From a checkpoint of a small transformer trained on Wikipedia.
Training: a variant of SOAP for these matrices, 117M tokens, 3556 steps.
Each number is 128 + 24 x the weight over its row's rms, rounded and kept within 0 to 255. Layers, rows and columns count from 0. Numbers have three digits each. The size before them is the row's rms in percent of the matrix's.

# layer 8 attention output (transposed), 96x96, rms 0.149, rows 94-95, columns 0-95
088:109104097138117118131091123153108180142132119089164088139134149144172107145099102127123157161102131145147118136115133148130089152104138162090156133121154102142136137129093105129162121095108118120092132127131108140131101177127180097098127149115175093139127163096112103129146138140181169127
100:122138125138146125144134080134112126125137098117072076122168163121115147146126103169150151175122086147123145124112135109114158132138116112159113121134116118118171128154154153138128127098152149125144167098124103182102164129102128149099124137123162087135115106119089088067117133158161152120
# layer 8 attention value, 96x96, rms 0.188, rows 95, columns 0-95
096:125119100124122120169136161097134137142127125128139118126105093120103156130077153137125134073164155152131160162152202146144119123086178147123133111128137154099125088126097150130151138112095121130130118147112116172123126133105128102135083131152124170100158122114102128150085123070128144134
# layer 8 MLP up, 384x96, rms 0.22, rows 0-70, columns 0-95
110:140163123143160105146108112114079097170106160154087099138123129124191158126109130135152089121136131094081111123106098123132139117132119138089133190125104137159101142109084128091121116139141153139171133134118110133161132146136140104196113131099134132106105154122106125114134153115117164121
098:145114166152106136113147128131111138104116129125147106139156149114126138103159158069152119141111101146116173145127101143149144124124124164105137106154094101194116111122122101109148134166113161120107148152135169128139114142095103140148132086089161145169108160143164142127152095081085127148
089:142161119188131117176127136127154089139133135123097176121178156096153112139132121100146166149162117101150162183129129106113129144117163138134103104128177157150103140124145171112084117135129135136099168115125107125161150113101125080138137105131102132119134138109122102134126134080107155113
102:112163148123123103087126151159105101139164133140145115156121124155152133127114167155141096098138110096098161129129156104103103102161135112143113132147125080151149096111120121172158137085143130128085068144134103110148107130149125130178104103133088153088151118133171143126133133110122150087
108:111151148126147092107160158121140139137142158146105115106156104183138124098122091120116178107136108126125123135147127184147136112138115062169141124102124125115103121091104164150158086153127136111110149121158159150112164125165111123110141111095093143145085130112174129152141111134090123138
103:111104129101161144143106161132115130135164150112122085103114116139122096109107105123105125141136116166143203129171116159152125127140101102133095104104129081131123120150160075122159154165148108104123122135128134118098164109174154147147099166106144119143134106110115093074130100133148140113
108:115121111130128133138115145080090169088092154154106123117129150108143119168142153128139084096157150116135107121165104148152145115162108137096145162128148096088103069140121101190143132153140125153116151125127095138147156107098120153130134108069132145119130117141140083154120142103129143107
100:102159132083120105156154118146138123096147177103117088153132127128148118107124141149107105105126087074090132132144121117132120197124140178111129137177112108095103092118098131117161124094112153120149114112114156132166190094130135123151166134128116118099130125151164149117141120123117119123
099:087152134102099126140145151113136144090147159133126066088166122129129057139132134143142140141121138121163153111147117151124118092135102144108087147108127137146081162132142141165158108129113141103132088134143115130150112108142150153094120111128128070108126154136107182141110125098173111112
105:132143112091119121111133144093131136098132145118121131103097150166181151123107115155093124123116135113097099154129121128103175130143093086120096121090150132168094111120108137140124140088110128112137112127122127097117117159172136116119098103108132163160072169127137164132141115118176112064
108:087127150106115125138097119146108138171129152129130155098106133130116100156140144108113116140161155104171116136145133157126123136128174148118178164115103165130121146162108076069122122126102106144137129124116111081114171128144128120146142075127091160195118161095121125148134152116123119124
111:161142112177153076107113125132117122126149126100078126119137102129156139123101180090112138150148154137110122112108109147147107110126139173102122118140119120129149093145126125120093166092154114162165111161141107093173189151140156096079135119139142160145119152149140135113111115145142160139
108:091095115143103147142092088120118155136098153153131122122156080142148156099123156110173111115140101136148151117123116148155143121100098140111134119123135155109089116105091144119179108167126117135140124112144124136172168155138115107128114132128147098131111108104113209118196125143131127102
090:118152143116144147127123113117132127147124172157129110155178132099207103169162126143118119150136182094147149115161096145134102160071114104102113088125090139117138091123118130141146114144093116101167113164145146110143155128131142132107098146128140127131117105153125134172129148120119153089
103:111111143118102172163116170117104091164136137107111153095081098170136159136093137099135114132153128088062126104144161109095154161143150119113162077116149122126124135129105137119128174094142120122154134156127143180126134110090128100132144109111124121146141129127125144162139120119102163095
110:103122122084103152144135176104125125132148091168129079076145173125149091164156117086145120087181140138127152139121123153125121114136089121088119113147126135123098139114126186132110093131155155115105133109106156121120142156190137130078119114099126127136130117157119140110121106126135143135
106:164101138129091094131160107137123127106132129137175076105150133133126119146128083114159119170103123048130135147152138085149092067174137135105122145137139108146159159150130121109128140130134147118142101128112162171129103117131153116139130129096157143147148099144124140150122123080159139138
106:104149101116127106119086111112114129122151148129085122118102147117130148077127132159129089156100143162146148170120089137111173143142125130075141113151166119114097165131125131142091103133115119179127144093127145089152139137134115117117111068123141136090113134084120108141113143133154157181
096:116124109112126124095153131157134169136105120202133132142144173113129141129146147143137100113107152112117143123109155143130120182146131083148111151159163120106158126173151094083114108126124097123141133135098130107163093114087150115100095120137165107158106127120151102101145126109083092157
109:180122130130077094151115160113079157140166140136117123136122132130128104155124124151092095148134077173130145138091110149090146158126124130149111114069132144135113106107155159125131154069097132082147118141147101124145143107128135083145130122129122140155118144135156146080147097120122149150
101:122165157123126104096122091136154119123135155175146122140137097095119147138134136105144089111143133155088126150115127156089112171168134134105132118133157165137120080109103071147146116108173134101097129092128140111122101113171123117179148108094139138101124149144131136155152128115153176095
112:111133151131120127114181139109115132114120138118110147086142114115107090121144160170135097102131124094111125081111107126134138142139169139106134138077086160126164139146094142108137125126080124130104153104138069116130133114138137123121136116122078086150164115191133124106102123139080165146
094:108112114090106150150113159132124099103136172099123091072139166125113104142112155108163078122132134171140111156129118101088128127186157075115155145086135117159111111137125092110133169154131170139129131118133138153125137133124116146142163099137096110139128135106160122117112146124164120086
100:151148124114140092139113163139144108114137115122118064095119114148118169137096181108117153125147165124128139108110123131153135127145117143162105148092102060115095141174123091106129115151173117127113142135134097134140114131120124162151081137099084163108109137116121127169137089118104131088
094:122121134148101089142126129121154145132151138128093133115110164113107157100132140116205154141137124086087130127173144106135143159140158153078162092173150129154103118117155114181157123109099123103154132123136116139113089144145144162148143122127140168137167127136120165137153145110101133093
104:132101125144130119106118160140162128119097127120174144130115120132125143109149129119139151133085148130041149138117106127149134090108147133127103108117157127060122106129128121096086114101199089142117164152135121092107162155121120144133123153118105153159116135101098160124165107110153137124
100:136085102135110161133152133156119117142099136137116138096108167131153122150150114090064140163120156116133150148110146127105123136168110128126114090139132113145075093150149097119135124120125111105143112137178081130132157114148140190114154126139162151132121183091101151114100125093105147127
112:174148130146105137086160115127126164122131171134126160079142106112119119107178136147139143156141131117091127091120078107144153109112138118128105150156134121158086143122124120109130132132118118094148169124110109069100086129129106087169150130113174102148141095095119147108145115114106147097
104:156126155132113097198124141120143116123181115127129125095161128130140074141098168161121124095167201137149114141153117120107102146140123128145123112096140127107130173113118149133103123082097142135122157085125113122105128109099125145124156131148104090096155156089110104124151139124104121121
085:120101163118105135124113148127154139119124100136155168128134126101125139121106103130153138211107138117138096146135177150066141132140163122114146152089115112137124138141151163102091123147171113139090145160128102130146082114103123149132113112074108113173123099146168140134110134120140152154
095:115133134138131131098108157113119106104127147134157128108092157174132099140157130148134130115113149117114132156103098127138146124118194186163099117117174083101124158135122143147093144144149103151125090103124093179132140110131119120142155073135159173103113112128133148161148127106142082130
097:100129139124143124112127135146109120150144080127113118115126064101124141108080175099155146155144170135117114147144136157134104122117145126074153092108117144091141141177126136137108111143119126082130126142129126108185106188076110098121137128149135158111111134128118124068101131126151122130
085:108131085151163153120150161137146115169140155146135116119124132099151125133135137093160122148097094127126120150099138149118127128112102151116133082126123128140137121112117099152163136158160069152062146092091096139110121148143174128140107117131136151158110089126157162157093145163085112110
083:130122137113138121114124122159167155150140142127138118082121119164139107177111120084122119109160142121140117098119144144115114108128135121150071125136123073128125072163153136140132164094112093122141161140090167122155180127119082097120131139059135108129144133120138123103127139094125110083
110:099148123176139168159141179128099121108130128158072136141153103087119127131106098122153095131096143114119132127139120140072141115134118138164157136126084131108126134114152134123129138090085132097142111159119147075112093125148131137149143151112097160115177143118163149127113106074146150116
101:106142115125089121106115107114108128116153121154129149201131156126152143117186092116123103080136169128161131154132121114146177121164096123076110103110165102127095146160118121152099184119135137121127130141113125115128111118150152120141133128146129143169164152098138119126134102129126154187
082:097104142166124123127109109119083158143161131145127141115178115128092134146134099112148120128153098109133165163146077140135154152097084111123099177142131141127118111139130149130147093129126138094146146174140148141109124112127156166107167124096132098112131156076102106180093169131116128121
093:145123087114114131099109126150112134158139138143136105144094135098145108114170091166125128111106125118132122135137072107163072131143123147149153108122123103137132126149109133147109165187105127177161108151109105156121124099150105122114161128111113115138140152061118139142095154150091124182
098:124135141138122107140121154048135122160073143163091151082162121096098147126152129142096097156133152136101148092151116116134127149146110144123154100122134132097133101138099108118138110127128088113111134148147083092160138148105128177119153113143161097095136100138106083139115103138131144142
103:141124114121135106121137136172125167128122109082111147175131152180182081149124169125116120177170114142127119108117137098153124113133124158149116140162148073127166133164155114115132142134135133090102131142149127161126116110129133116100079091106116119128095142112082166094125114145151122140
106:120102116141096183157109147131168109183172104131091146136144147150143116117106145109115098137145153109146152159145102116153084116121084160120152109123094127157124146078145153150134142093090087120123170162108106115120114112151130103153091095125168139135087149131128147129132128129132144108
106:138089148114127043136107106126068137098099121155146127138134140105143124152112158108143132142155098131094141120160124171064144126126110111114140127129146168126130152124123116160103137128143115134110119098128192140150167118173125097130155092102089146121138147130132166125130154144103118126
105:152126110153131093143071112108125145102138179154060156096135102142129131137095158150148105134108133135113140108120085120143099106114107147135145136126159169082129094132096090133168108118114138101111152143127147142114088178124108146159106149123146108121105120122145114149147113126088154169
109:115139139145099137138096129085117128101164139156116078089116136134111145137112107130124090148140167113121163125157124126107154168102120170150145124163115106108120116167123174126093151122108131096115159125109126115105140140104141095107082121110163106151152119108082162118114149133176074157
103:146137150083147135191149122129114104101173112138099101141112084132150189127128126095131134133118121159142141139117136149073135130142114162140126136105152102169115158120122112161114133158134162102108172181115146119127090098112156127168165142120156129135151124097112150116122132171107133141
094:159123134123161149152127115132124094078123106122100163136125117159124133130133107145152104136121157109116149120137121148148103122144081106097161118115155131125092100125138119103121098103169123146107090127043089139122139119131126110146150131185175171125153092084102147123110130102153141110
097:107088152101180131111087153121134117134150155151132146131154109155105113149133121139135098137156119112118093158108110154145127104137154084137077127162132137100167127170149092146126171152112116138147181121145100134121169096092118140144113151098118142159151129126117143104173131105120168165
091:165087128141098081183118121062111138141130139127100106172147135149073138130170119113158113142133150093141092096142142103123149092131136111152166110106110110108131147158111119122118107113115139106114145151146085116123077153137105146106136119140154134096138088151100156115140127139139126166
108:117199168140159112100138151122146126099111142126115153105112098128153090140161126112141126127123115145110142122079141151137105125109140145145117088116141124103115079123117126145136108137106110131179108139164106172152120127122128099187131115126187120110151139141102145108146111071079149124
092:095093154144155148161142102101098158141117121129100132122125113141131102142103142129161164165147128125121133121140087136093133119096127160115096105148122163144156103154110123134085064154125071131156141152133095159148154105118105136119110146162140131135079114121134079137073151117120103124
098:097151181146118135179109106109100124101144137131097131121175165155116140152149173148146110109122145138119142115101152179133139178134126103108163182145112109131107111109146158117119098159116092110124121088111085118130158146133156135157121127163139129146161138104165120128081150128127138142
100:136123123116125123175135146093118131143156147099135112109130136128110141075110187107122128113134143167139163184096087155154147126124108115091129089093128111108146158074122118137129147144187122124107103151114092116182121127125100113134156112125130098138108109107119154135094141178129147127
091:145113167168154112112084127130123113134148128159132177132134144126173066092109140133130142113087097125118128141129171154098122102154155136103149133092130137122139139142111150088128129143125064143136106124151126059104147132143157141127077151136118119103127160136167112131150101151114135155
101:150122115125153121093140161139123159115098137151126144116124116140140101139112184158133150117118105107116128130130140112066099103087165134165154096086165121154120125122149069148149126144140124089133090128135117135187100109144119121118098085101076122115148128162148111135117114085118127147
100:135126084124099165142133121117112154148150133215147124108161146172122137147136110099181144168150141108127121109137119150113106123151091121108145154155132100094111159136130112147150102104128124084097122126133107142129111106158123111118103126128104117133146161134133143210147136151090109143
096:090053155141157129150155112109084139156113123163114160132128154168109114080065126140161164112155141131120122141139154169088117147158131119120117137120157136143122118122132133110104102105171133139132155104145101115125120147116140123104114150144137108138121118134144153130110141187181153100
095:127128130142126154156107123101133114100137125147086161121121157082127137171158098070143087141132156131154112137101103141081117166124096122112132135145132108108097119159130125162140148138115139134096165149104155156077118162113134104125065103126140123101140106117152090149130101132177111135
090:124167161076143194094137108153171103106134090150090108086104138124165131128098146110141111109093124169103142166121114149135124122135138145147121136117107138148127127138141087099114113078133134128088124112152169128079115104140123129111132107153127120162131164152111133098099090123153117112
088:131130125157094147080099152175138114144137125122111158107125100134148163149181122088153135095110143119110131111115099117114110139145136114114157108117117144123108098128094183153109125111148134096111090106115139175140181140144147153111121093155146145119107140156171133100120125062111100128
107:110141161130105148139124118098157144110142135097134116158126127135140113106147161112177155132122123074097092129146118141085120118138134163107148116116106139155183149150097128155133155152165100070128158157104123141156141140135162148157123136095172143105150091090099110092096146116141131103
101:107103128114124121143104183142136125111109148127120138123111159116127113176086115111137104107155133123125112075126093113153092194143118122119101158115147130089161144146136132156137094149126155115121167105128093116119125099143127155133168110185169155143069113130135111143133108108158165125
100:141144125111109142140146137097143129120149131136122165136175141103134127142179098141144116159108127102166133176155112168132115158113130155176127117119100073116109127092143083100112121143135123108133143139130102143132089065104134130124147150123161155102122179129161116152141095130125071107
086:105144097120166162134117138119128143082122125170139103116141110152147153115130114140201113122121117124132074143122182135127156103152112111118071131124126127146121117189139119131136136125110125159140162132120129151092092104195122132131124148104106127129119093116094134175161116142128121167
099:086100077125108119122099096140142150128137132089122110129128098156122123099130195184131137131108160164098136109136118110132090124156173139135114107121137126149061153115100134143135106126138133111091145098130116135140145124106115149144163100161169119098125147143152138128183135080136118120
101:145091109110184140148160129127147155128081125157137122145099111101147133110108120124105147118130112137124158173168119149127098099145143102128116112160061079123156129130081167139098131101142111088106159092143118141076160137125124132157119127147144141087133126128145108120147150155117108094
097:101130113107134143093116153101105156133156128116127137181158135154150097149138096093152108112088146111121083113133126185104162146124091171139117107134128104089123140128136118139096078147158154122098127170121150157121121125106170139115126131096157093143140146111151136135160100097156152092
105:132106090127159164124164121112095153134115156106117155120136089123140105136132093069130132119114124128176156134121145125175114069139138163078149121127101086156123103154103167157136131165120127097111108123095118123107124072137132098153148137120111095112132126129171168130152122124128115103
108:158113109147122130104082100151118126140170134149150147125118163147098131118072111087147144136151132138061159131101133139159114134096145144129118111109150113137118122150150124125163139126103143174133132154149141130095131096148123079126115106065097110115116100126118178129120116104136137066
097:083164141136132129144153098089141137166139146112129154146097112155130140143123090127162116153132150140122106116120097164143149126124161090132090106114148092088130139137102142144111139150105144103165125131086116086159090109066108125139104121125120111143127126168166176104147158117168112100
097:100117167129173124140139131105150097158105127136114127092168133115139122132177113111138132110132134108124169145198162155164124154161130162090151122116142089109101123143109127118096081176130130115098094141112110139139165151119161170153124136140115102101108096137110136095147159104126122135
087:187116139095139101116118116090154128087137103169086173160117114106124113126102165140150171129127136147145128120125099146156116099143167124138168131125127117123114149117127107113129136126112084164141149126139105148088112168130124107095140129097124144139100147137157157107141119086188157175
# layer 8 MLP down (transposed), 384x96, rms 0.209, rows 0-70, columns 0-95
108:131144087141130156072130145118134141099103148152131174122145111129133156128141085107106123141140138159153116186088157085119142090146160148131169122145142133129109149104151117081142165096136101105091159106136093150128121152125142141130115131114162181167095126122136101136124093135105116153
106:167095093159099170123100131137157140123152128159125135128127104125094141117111152133123138112109144094171111124129116112106128182150150097105101138157130099123163151089194160122138142154146102145119093161146154126108141092111109122128196117132152156133112186120113108145118154128136130133
094:112114133169146132113129144171164065085154157116148082151090133137104109156160117134119141127187160147128113113169162166151186094144114130126091137136134124145133106085144094154118145120145121117125105140108109136114135139143101180125098146091115133146152151110129128122150116114135123110
104:094131124113089109142114148131162144158147087126144156120108097107135168154107118131155144108104109108138134078102133127094153142140165169134125124132098090125139112089161116137168098121159113158086134079098127138080144187137100103120142136125108158146130119152125116132135130124104186113
120:132111174093166112131122145094159159141091138101126148087080153137137176086132137111098114103138147130102135160123083108071142115111188138111125143136144121142140127142100136142165101106096128130105125145140137101133130114137155153138057132131122131133118128078108108134123133135082119139
109:132116143112151122121156170111159135130179185151090138110130137122117131120158114121078119143118116106141149108130136101135131120173083101127144144119142113147146138112184073109154163186153100107123145134107130121071140145108130108096130129094129140144117114133118121100142128129156065104
113:134114124133133155122116148129103088086091183135141119172099106121100103126121100110090120134127110138129075154166099140116119124146095112140129084147199145119126133108104155147131183117137143150130161126149142141076093144153127120109144133119135163101120157140119132076096128136146108109
097:159118116108131139125142143152124147092125119143127122110115107119134086144135125142110141120167169117147122082146109134138147115102163090105102089098142168143168077096160080156111102163099104126088099091178111129146119145095098133147089106133099096116142143136151111123123134097128138092
096:172110141148097134169151113133116075132137128094124121149133133097149165102092146118140129106145135121088098112118132119112128167137143169117107096166128139152134096080164147147092132143163104125129151128098139127111138089143096149142114121126075152141100121155165117104138153172126174165
109:090127130136142114110139110148120104116143129138134117116088162134139140155101136155151170125212155140135149084144139156140112108121138100109102127095127109117201171128133136108096110159150102157147109119089106138155110091123127126103093147122100088109172133153118109148106123138136127098
099:096087131146118137144117093105134132123141151156086118159150143128155115123122112165136127139162113201127127093158136132074125147136133133133137148153143142170130172109155156186126159148117132152075116134141152157182117133135121114129119115156130064109143102156144131140158143115144115131
106:171139095160121152125143132121150105131159114124127135133129128145115078178139128139077108119156104159118096099118121114113179112120136138107137119128121099117133078128134140142117119151116125134133163107105132143089176136107065110217139080149155109140142152113128124134151112120141108111
114:116122119155129163090114106132151153132099096130116139191132157137103138105122129113114128136075130132193114147151164100100134111124141150115190151120113149137145105100078142132126130127099119075121121155115127147155138111111106145116101069106127133108143135120135079114072119137114132116
089:098125139164120151121135128117101116121143166124116149162086156175090133161138094100113124143163132162146149123143154119151168096138105169137164139120132159126162156128180109102151108108149098163120156107065144144125107136091167095150116149128158108104160126127139108121139136133126160137
104:163163142116107152110129126145128102161142169165118125132162151103135126129160122116089177142156156124148086135121137125144202134153105164177130120134118131137139144105162127167128151139167131095174147116144142117148147144167096112099126142092132136144161131129125096126080151144155155121
128:162099136134119162090108140154163152119115161178133126091094131113122129110094087132098126114147130123164162125091127140151149084114076125087103127139116142155079106148150118097151123162145160173148138142100148123130127155164171122132135078135125112117133113117125136114109112091095148138
096:113122182110106132131130141111124147136115123130125148152139175151140102171135139112108125097112111202087132153099117115143126165093108152169130136176143153116152075134139150125146102124085110143108186124123098079119147157133111128167132118120104120108069125136130110120116134135135133143
109:134129168142115150107112142116135142149104130146098085109127176055138124148134098125124127115101158087125118147067123147146123143160122149149152131109119095117172139153155141078101158120103129146123130136169189148134111106144156105168143106113102124124173139129158114099113145144130127142
092:142118148134117130109077130109129058075115124098144109106141106139144127097152157127161092123144118144120142136147155138126162165145157138136144126119143104125177119122159118138091156147140126133098128118157127119120113155186137124100117125117082137115101171165174164138124165158139170148
114:116138107138120153044126106092120118084113113091130129151124086146175120111121169114116077119128171132099142111137148106081114149140096101120108123120122137119113148148163126129129143103168073152132137136145140095135092132117128168125135172120136137147154099139130138129163089144113160127
111:115125123137135120123104100111129097136140140138117151130134148155111161138119136131116121128096070138092169127155146125082147127108116116104093123142112182157079105101198107151106173158092127123047136137131128163136151142099112099123103138153128107128095140102143107125137128106113109137
100:135147134117128098108129161122169133151100074125144139167124146137115132160125130135122145124134113125141147169113121162089117142096075124179097112101192084074110090131139104123139120097178085116132115121131108121118088121117140120126159126108161125145123170107124114153118143162151151135
098:114138140108137123122102143172096098118112134165132172100138146102105142100121129106098142108126142137135112147144098152105093114203086138152145124102175157112130120113152108111149145167118116123102128093153144146174097146095158166106164142112115091134099112121162127118137112174104115120
099:093098131129140119112117129060131090132084146102153162124131164132079122118131090137132126131085121150142140162173120095120095135179147126098138123151134112120184120070158131141116165121092115138133138137136128146135144141111104094144141095116176147120114104125120168093127157129139117132
095:120112124115137170124134155096106095155107134115151143177134086118115119136116086145085112154128084140171098137096129157164163136098087093103105124168122168122167110152146140090105143140126125155114129129128151166123147102141116089128103117143120062098098128134124112115119120155142152143
103:129139118125138089120110118112088142146112124082117190167131137135110098102095139096102136112126133119141110112162142100125124131164081150137119133118121198127099153106135211107123124096111117126117101149115101157123140125106117115133116088140093114157099107153090156095152124121112119133
106:143141120127128133111122144166142142128159111129146093109123121114111145153100106113135140126142141091143135102065123152151127088168112172107206115138149151128147109112117133129128122141152109114164110074094111154143136115135103108110136088109076122138128107177158110171164101153150142115
096:148155112106124145128140166107114130141146137147139085090107105110139124119092159110125093150137092086069151136103119150090151100137145129106152148115126134112084117153136104142092149136123142138156083149139131149161151101111167115144155122096142137104157102126172177104082142161125124153
100:148096111148083162090117135132127132097136137140133127162110095152142172134128123106100142143145114092071124133046133140166129110140160152105149151168175156104128119138101129155094115143119114112110130125153151165142141139127108118151107139109145174113130131110158104122161158097125160145
080:109141093131115133144129135132120139111107101137195125143132118132135130133063125123111122110130134159140149133151164127153162151109128135106110136095098153131142120074084074184162087147138169115145117108161102116136116123118149121112094128093133139092154165130147083114102104083125129133
088:138129110122113151097127089113118124126093110127164110155107098132160123110143159132083143199141150085132116089138165107109155075127096138116083130104151128142150117099139129155096125097143078124116103133128104121138158095097109127114133141120165146175111099109123120172164135148128147127
095:107120088139131136137142118155136112132111151141099116129101089103138128164179104137135124063150148162127139126126129153107120143119144086169120152109126136135126134120125131138161101117149100137111119151080086141126110126118052087157126128110141136141103101186130142147159159079090116144
082:115131130135098104155131111102123148121141127160126127149122129143123114139143126133143131115138136152143075089122125158127146168077149094107151138160125142122108150095119130129081096121145168116132141136108158143104192085116054116089126116110080115121148144123090115104159152090138128172
089:134136110150069156112115091116094120122142106114117160125143144098137117108143153133097155114154090154144110113126136081130134093099105157151121145095132201120160131118125120134145121119161143097118111135148107132120086159112098137139108105185123158140108074152114135147088139122128157088
112:146105094104127149131100107121106114116125097133116100105117170116146112160204140145098150141135137101124101127147130080161130140119140114150133114110137133165114151095136151108127102152116125141144186129164122116145164087089130130079143096148178169158081108151117118133114130114130105109
083:142133124118146140073123174131127152124105115084162124121115132161099135107171118124127112104125155101153174160174103126101130136141132116115102114110118128125147127131074119132121156119152136133072140143184122132127138154113111117105103165113135087085085097120105086142148139101113118078
095:116124116154095171154152112137163102081095159116152162112090124121104088130184169164106163135147147178148101114135121092154124106116112165162117127128105140161164105105155099118121095140124104086138137111117155130161161143127125100150129145148119126116136133170091153117141126109122118129
075:140130103137129109112146134107132126112131135089162166125117134108116144142125155073110124128137128161101200110164122128114122115108085125099136134165110153144111155162141117123103078122130160105118197106100110179180146095134116109136100152129139113094149128134105089110136155102119114140
094:120118087135155120120156124187112097103129063133159115183119157132134106150126141102116169097142122139149119133129127158107113127114143089084132108090170128154117114128138195145135163107127140114147107099170127147147117119166153140140110155105121163153135116103169155130151147120142137117
104:131124115141135162132163163161143085158109093114109092112146137138133154149154150180134088105100158109118106150093124157141131120104172110131129151125094122119131098112109121167119109127122076133138161145137149164165122148133143127161120116147158087173142127134097144139127128065105167147
094:084090111153086140096108119143155109119133106117110147111108133153126082097123151109083113121093148131107120107145131125159131130139100159149116144152136131190159096122160096119114135096139102141097101113112128139097122097110113129100138086148168106124155105133167122126172153113102100078
107:117140105124117112122159163105123138151113095151113164126110134132111148134124173127107114162130153085177128128101176129128140139129104132106088198101127127098107167134085129143108144096093088158163118143112107174080153113110150138136095108136123106143168143099099124122122102106131133133
098:106135146104117117119142114144152117073105127146141138063140124105144104066134140123112105144127116159118124099154071124106122134172144164117124136136173128121105156177128149134125145150137147169155111113125157130126138072121127127138106128128134140076168144158121122136148200128142138134
100:101139091151134098138143103101108138105130136141125168132134167141155148120157105132133123165133191143139147111111199098134091103115110069119115155132107145146131133141139117125150136066095119119123119137101125124117097101103116194096125086122139157146110102107127105138147127115122112095
096:110135093120147115121114096148147112136051155162150104152142144126108100099151108139148162124125132145137169105131092123130125138161116094148092161112116132127156116079191093130114139158122146110101142126125143137143142119090131145106137155149122091105103096114178110131141105072125108127
089:089154115151104161099131126136155080146121149129138132139160144177128151141135113114145109108147128098177170143150141130122136149106162119150180131135102133139150107118138111126124153118116118135148141155119124100121091172096055101129123115077099108108116170107194110118127114127148123133
101:192114139124119134127119143114098175140162143153151098126146152095118086135142160131122112158112109135135148089103133146111112116111134142113102112139096150133106180102138135103110159118101151104119148082109150136120166092118149145060114139167104091115166116111160124122136124079105123118
085:143147084153121132134142150163150118090138109115149103100162140112149126141085167125139123135132130147122151109110127096172111105087130095096121148158131150108163158124098122174130139131132135098172089137123129112093129120103104119171123152126057123143101174128077128156113130127134157102
113:125087102161171134109144121113137146131126129142146121147124183131117159134157094127138123175115151111173132089131141137158113157113109135154116094128089145131148135136123101128121182109095098132094110151148140107112120110107141145149115096139093191133066159112143127129124171155146088121
089:099184124091127132140121125128095115116119148106154114106113137113164161089147139129134102099141117126123134113116132102105121101114108095048127124127105129099132207112121129108148140137135205136124112081117119098123114113149151108147151165105140139120138134144131132119101177119136095107
092:131109088152136130079122115151172141130129140105115184116115098094106107107125127139100124144152114144113148130142105086087158130101127110139109132101116150113114124087135172150140143143124101123146152125123092135112175152148062076120107105142086149139130147118115148115149166126103169094
096:116095111110107139127140138085112145151136141157131135133116116051153172144151120115117130155110164132101118157153142123140129127106093109152106136160137198108120137153108079128110122091099139158108125152144162143167136138119175105120086101114127158127138104130110105129183108122110113148
081:144116116165104165148133128129142191104108098091138104144111083101086130171085166132165124102106126071098162115151137125147161112082149131163111095154115121100133126118147155104109105110116158092112100136097144130093127133098122091148129139152115112114133133130112106106124105130110126144
101:094131131090140149121155139134095120168180149107131147157118156152132125140133098118109096134111115119159116085136126071156137153164183095124115149133130170095145121140153137122102111121124094097072151130126144131182103140099101136141114122141124107123131149117095129150129174084159105128
107:155116105164155114134119124148147081125124143146122092110085120117111123151108096161174121137168161152144120135083147140142154110104091175140149094098140138148126099104118153100121088126102130102192107094158133098167130106120130144128147161093109136110125141135081108126107131137124136165
084:109141123163125164113190136130142163123128106133105103125147104142112154158131114127118125094168094117087145064087113088128134133153126132133129146107097148144121126118155108095125132113099119108121116117118139121101114107079098134108134146110089130136119093048131109110099151143147156173
091:101130154128146091090082097151126143141089125132093142158139127126122158102132102168129112153135148132179126090143130100144149110110153125138143147126192165121152099159131096112139127124134101163143128124096130075122147151062112174109134152082111135122130117108134153098129147137104137131
077:120144084098114126133131109111146142100078134107174149167088144185130135161128133125107130123149167078147138110107132134147165160144156079106127115162126142140153107158138111148145096162112137119116120115172151111131111149120144119125107124114147104117129166121125105162149151060088116125
101:156150089087135131130103103117125117121123121127149064099120136137168133161170125149146164160156120104079134133104136135089150113112151119156115148157142143142106164146128082068111120122150142096125126101134147118164109140131139155137132157079068107104120109137143099153125149140116149139
100:108118137143115100145114100144149139142137150152131118110108138110110142143151106134126104127116155139099164123140168132128133148124113088137128153196156119148126172138130078109131129125150097104187153106137151088119168133124101097094166162084121124148148107160124098139107151101161182159
120:149145144140124111111144115117126118160152120132150091140154145062129125121089113154115126120137146065155145070131124096134161156160134090146120131120152112133109144145102099110135125150129152140140109157144114161177145095107081165119183122151160133181125104146129147127105114122158141148
099:125127158096140156151100098144148071102112140131115165098156150128151137096135098133091102148133144125109093152171099152168125119111122142101135118098136178150188128149104140128151155126129154115155118124159115127121144133158108134156131102121154136156188111143147133102122172129169137093
096:120123102113135139165104120111146134144139140133132100147108058115116118133138157143095138088112111141122119078150138162121100129107093174108165169097121127171139117116167095135146151157115111146118127106092135134111114135118089196143168147098152154130141149132162130106124174156138136122
103:098160168126175085163157128142120131143159163146142159133135132134064125102143085127166099130146076159161110113136132105136162146109124122132127122100134141126173118109132101115097132103132115165138088114127111079111121113112132134159117136118074125175130137141117129135099149171108123109
108:159144102135112174155091085167139112090115153126116153096133147116122133149140117140103158139114147121087076113169128117110117115114115169101081107149130167125125133101163105144139138138166140132122157106142106191128099143129091160092157164133131130144144137140126155181135131112131101112
107:147118118132113098113108122161106112111145126131088127128103117142077123129115118122114136112147144139098106122148124133171096111180140143166137085140127123077165108131118105099178078153169113087098128117133160096098109111099111133161175122137126160150125119119195119158114142142121138123
110:103147184090089097100123150139146124128133086160140140178137147167107124110147119156108096107160159137168077082087135157136110109130130144147097117119151120116114126118145150146139159144091129098106144116099144163106134137102139137100122090128097109112110108135175119119163156144119154134
102:148166158122061191149054159131170121139137103139130130125096105117113146146089104146142150119127123125110100131132101127123135085157130121131116142183129149077118135149144142095151148150137134113116142111148107125094149190104132126107126149107089137127140115142108118146097133137145120108
098:103140089131126136130101138162128107117154170111165137104148101129101166121119123084122125145140096115140185082158103095124132080131131116103129134103085139114147112139108087140114120172189121161112122118128142114123108145108128143149192135106138130126129147143131104169100087132097153113
102:159128092128141109145116158116120207144128119106135141132100135118090125157129173161160157120127112146174130124115131132101114145155119126173126130178092145123125134109118141149092131128170102170139145129106153138139070120110103126123148143108151123138165141103085136129141155126149115063
072:155158106149126140138149162153143137097086156090166140130118159106118148171114142135110146097138123137135175136080122082154146166093141106171079137106135153166145120103106101131146150139140176113133144143115095132149176136109143105099096145165125166129130151131106151134127144107114134121